{"head_dim": 32, "d_mlp": 448, "norm_place": "post", "bias": "all", "tie_embeddings": true, "init_std_qkv": 0.0442, "init_std_o": 0.0104, "lr_mult_down": 2.0, "decay_fraction": 0.735, "decay_shape": "linear", "final_lr_fraction": 0.0, "z_loss": 1e-05, "dataset": "wikipedia_en"}
Each number is 128 + 24 x the weight over the matrix's rms, rounded and kept within 0 to 255. Layers, rows and columns count from 0.

# layer 6 MLP down (transposed), 448x128, rms 0.0631, rows 165-168, columns 0-127
[[104 159 129  99 121  81 115 151  74 172 136 199 145 122 177 154 126 127 126 137 118  99 105 161 145 150 161 134 125 172 123 131 151 126 131 110 158 156 112  89 139 138 133 101  89 118  99 138 118 130  86 108 129 199 111  99  84 109  99 121 111 104 108 136 119 197 167 112 117 141 143 170 100  77 131 148 121 161 102 144 124  71 114 169 120 148 139 154 136 125 113 168 109 190 168 136 156 161 131 124 101 136 118  97 169 109 138 138  65 107 113  96 138 102  97 134 101 120 143 116 151 146 115 170 143  70 104 137]
 [116 141 118 107 136 125 134 119 127 128 160 126 136 152 132 121 115 137 120 108 124 130 129 106 104 135 128 119 158 151 138 159 159 110  99 138 150 140 111 118 139  94 109 140 120 120 159 113 116 171 152  94 130 114 133 124 128 139 132 158 142 148 157 135 131 124 152 151 132 108 118 133 152 118 180 129 160 158 143 125 139  92 126 152 114 120 123 134 129 109 151 108 118 138 102 124 136 133 132  95 105 130  99 119 138  95 134 115 111 136 116 132 190 128 120 104  97 151 115 111  86 138 121 105 102 126 152 113]
 [166 124 126 155 106 124 150 171 174 144 118 121 125 100 156  69 146 123 115 115 133 163 177 135 138 161 116 141 168 105 104 106 132  89 109  83 110 104 134 123 132 148 146 109 129 101 143 103 141 116 124 107 127 146  88 128 181  84 157 104 131  93 108 135 131 152 142 135 126 102 132 150  84 124 112 104 137  96 166 145 103 143  81 143  96  96 114 181 112 121 142 175 100 115 140 173 148 102 144 149 108  91 136 143 153 142 123 121 116 134 154 163 178 127 145 103  93 122 151 124 157 122 105 127 118 119  99 138]
 [131 141  88 121 147 124 164 168 162 141 164 127  99 116 148 115 122 100  78 128 146 130 176 124 138 160 126 117 125 108 120 148 119 142 169  92 135  99 136 121 116 117 115  86 134 134 111 120 114 161 111 104 134 117 159 134 149 116 136 109 105 107 138 130  94 121 150 148 171  93 170 138 150 108 119 158 122 151 116 137 140 175 119 108 126  95  92 161 159 188 116  92 128 133 118 135 116 150 108  90 118 152 113 129 124 154 119 102 163 100 102  76  95 155 115 132  91 136 126 147 128 151 129 147 160 112  87 127]]
# layer 6 MLP gate, 448x128, rms 0.0671, rows 166-169, columns 0-127
[[124 138 125 141 104 137 120 151 153 130 113 120 139 100 157 158 141 124 110 133 120 104 114 109 170 169 132 157 134 139 109 119 121 140 129 144 159 103 132 149 135 128 155 130 111 128 130 122  98 113 143 147 136 148 124 146 102 124 126 101 113 112 174 104 137 116 112 123 115 144 118 151 105 119 133 158 132 156 116 132 142 132 123 106 126 117 120 132 122 150 146 107 135 123 149 125  94 118 159 105  97 133 119 156 100 114 126 109 138 108 131 132 138 118 112 102 129 125 145 110 127 123 174 134 117 141 137 130]
 [133 131 157 134 104 141 133 152 120  90 117 124  94 137 152 132 103  93  92  99 128 166  99 111 107  96 126 116 127 105 110 152 167 116 134 100 182 135 131 127 102 167 120 118 115 100 129  70 126 138 109 122 159 131 136 115 164  62 115 131 107 121 145 137 145 127 152 129 154  95 135 134 152 173 123  97 139 144 111 104  98 128 134 153 103 122 105  94 125 148 148 116 149 186 133  99  93 130 112 103 166 115 141 144 151 167 129 132 131 118 154 164 124 141 142 177 132 153 118 109  96 153  96 131 105 141 135 112]
 [126 132 160 122  77 155 157 115 142 152 134 154 140 129  81 130 120  82 120 116 126 153 111 122 119 122 145 109 141 134 124 163 161 138 117 113 137 106 108  89 114 123  90  95 104 136  91 141 141 126 133 150 146 138 147  91 131 109 122 124 113 157 131 173 147 141  99 151 126 135 101 176 123 153 127  93 102  82 184 157 121 127 139 115  87 159 129 102 117 143 123 125 170 111  97 114 112  91 124 135 164 128 143 116 119 143 124 141 125 143 142 157 135  76 116 140 121 139 113 140  99 141 121 152 101 161  97 112]
 [ 94 120 108 153  96 153  95 144 134 139  83 125 110 151 106 195  81 185 120 139 110 124 128 106 133 107 127 105  49  91 137 137 144  50 120 137 120 145  93 143 170 158 132 125 181 148 133 134 137 115 161 139 166 151 102 133 167 118 128  84 108  91 149 100 116 141 121  98 141 133 159 128  84 109 101 114 110 112 162 110  93 138 173 132 159  92 170 115 117 191 129 178 144 122 138 122 139 136 135 154 139 129 118 102 142 174 131 125 104 152 166 132 132 119 135 145 107 150 157 153  87 179  54 107 132 102 148  88]]
# layer 6 MLP up, 448x128, rms 0.0682, rows 166-168, columns 0-127
[[128 152 143 113 114  79 147 134 142 111 136 118 126 132 120 131 121 104 128 145 141 169 106 149 108  90 123 126 119 132 120 147 131  87 122 132 119 121 119 110 119  97 129 131 151 103 127 123 123 117 115 153  92 149 158 130 146 124 118 118 151 119 109 127 117 135 129 107 124 131 173 135 127 133 146 139 118 128 136 134 140 111 151 128 132 140 130 112 134 117 121 124 146 126 112  99 114 124 128 150 130 149 164 143 135 124 127 136  96 152 120 131 134 152 101 135 131 100 130 127 144 120 134 108 177 141 113 123]
 [ 58 149 123 149  93 146 145 117 162 117 130 126 134 145 122 111 151 138 118  76 122 132  96  95 151 125 118 142  90 138 146 145 142 110 163 150 160 167  82 143 134 154 107 108 140 144 144 105  98 111 123 171 133 101 122 109 156 149 104 138 160 131 148 135 134 112 105 139 126 109 122 153 106 144 142 134 123 105 104 106 145 122  88 132 131 145 101 110  86 131 147 138 172 138 179 142 140  66 118  83 142 113 140 122 117 162 142 133 116 105 161 130 142 129  75 159 112 133  96 129 112 156 122  96 109 196 167 129]
 [125 134 113 151 101 129 131  87 155 144  84 170 141 122  72 144 145 123 178  91 147 165  94 159 159 114 159 129 137  87 155 123 111 160  91 118 139 154  91 113 138 137 154 167  99 117 122 133 120 108 134 112 120 129 182 140 104 133  85 123  95 162 119 161 106 107 195  89  78 160 109 118  94 159 129 117 122 122 149  44 121 139 137 119 104 132 110 139 167 115 151 123 106 125 165  72 140 136 138 146 149 136 132 116 111 112 130 162 117 139 150 123 114  83 126 124  99 158  98 149 128 138 182 135 149 120 147 139]]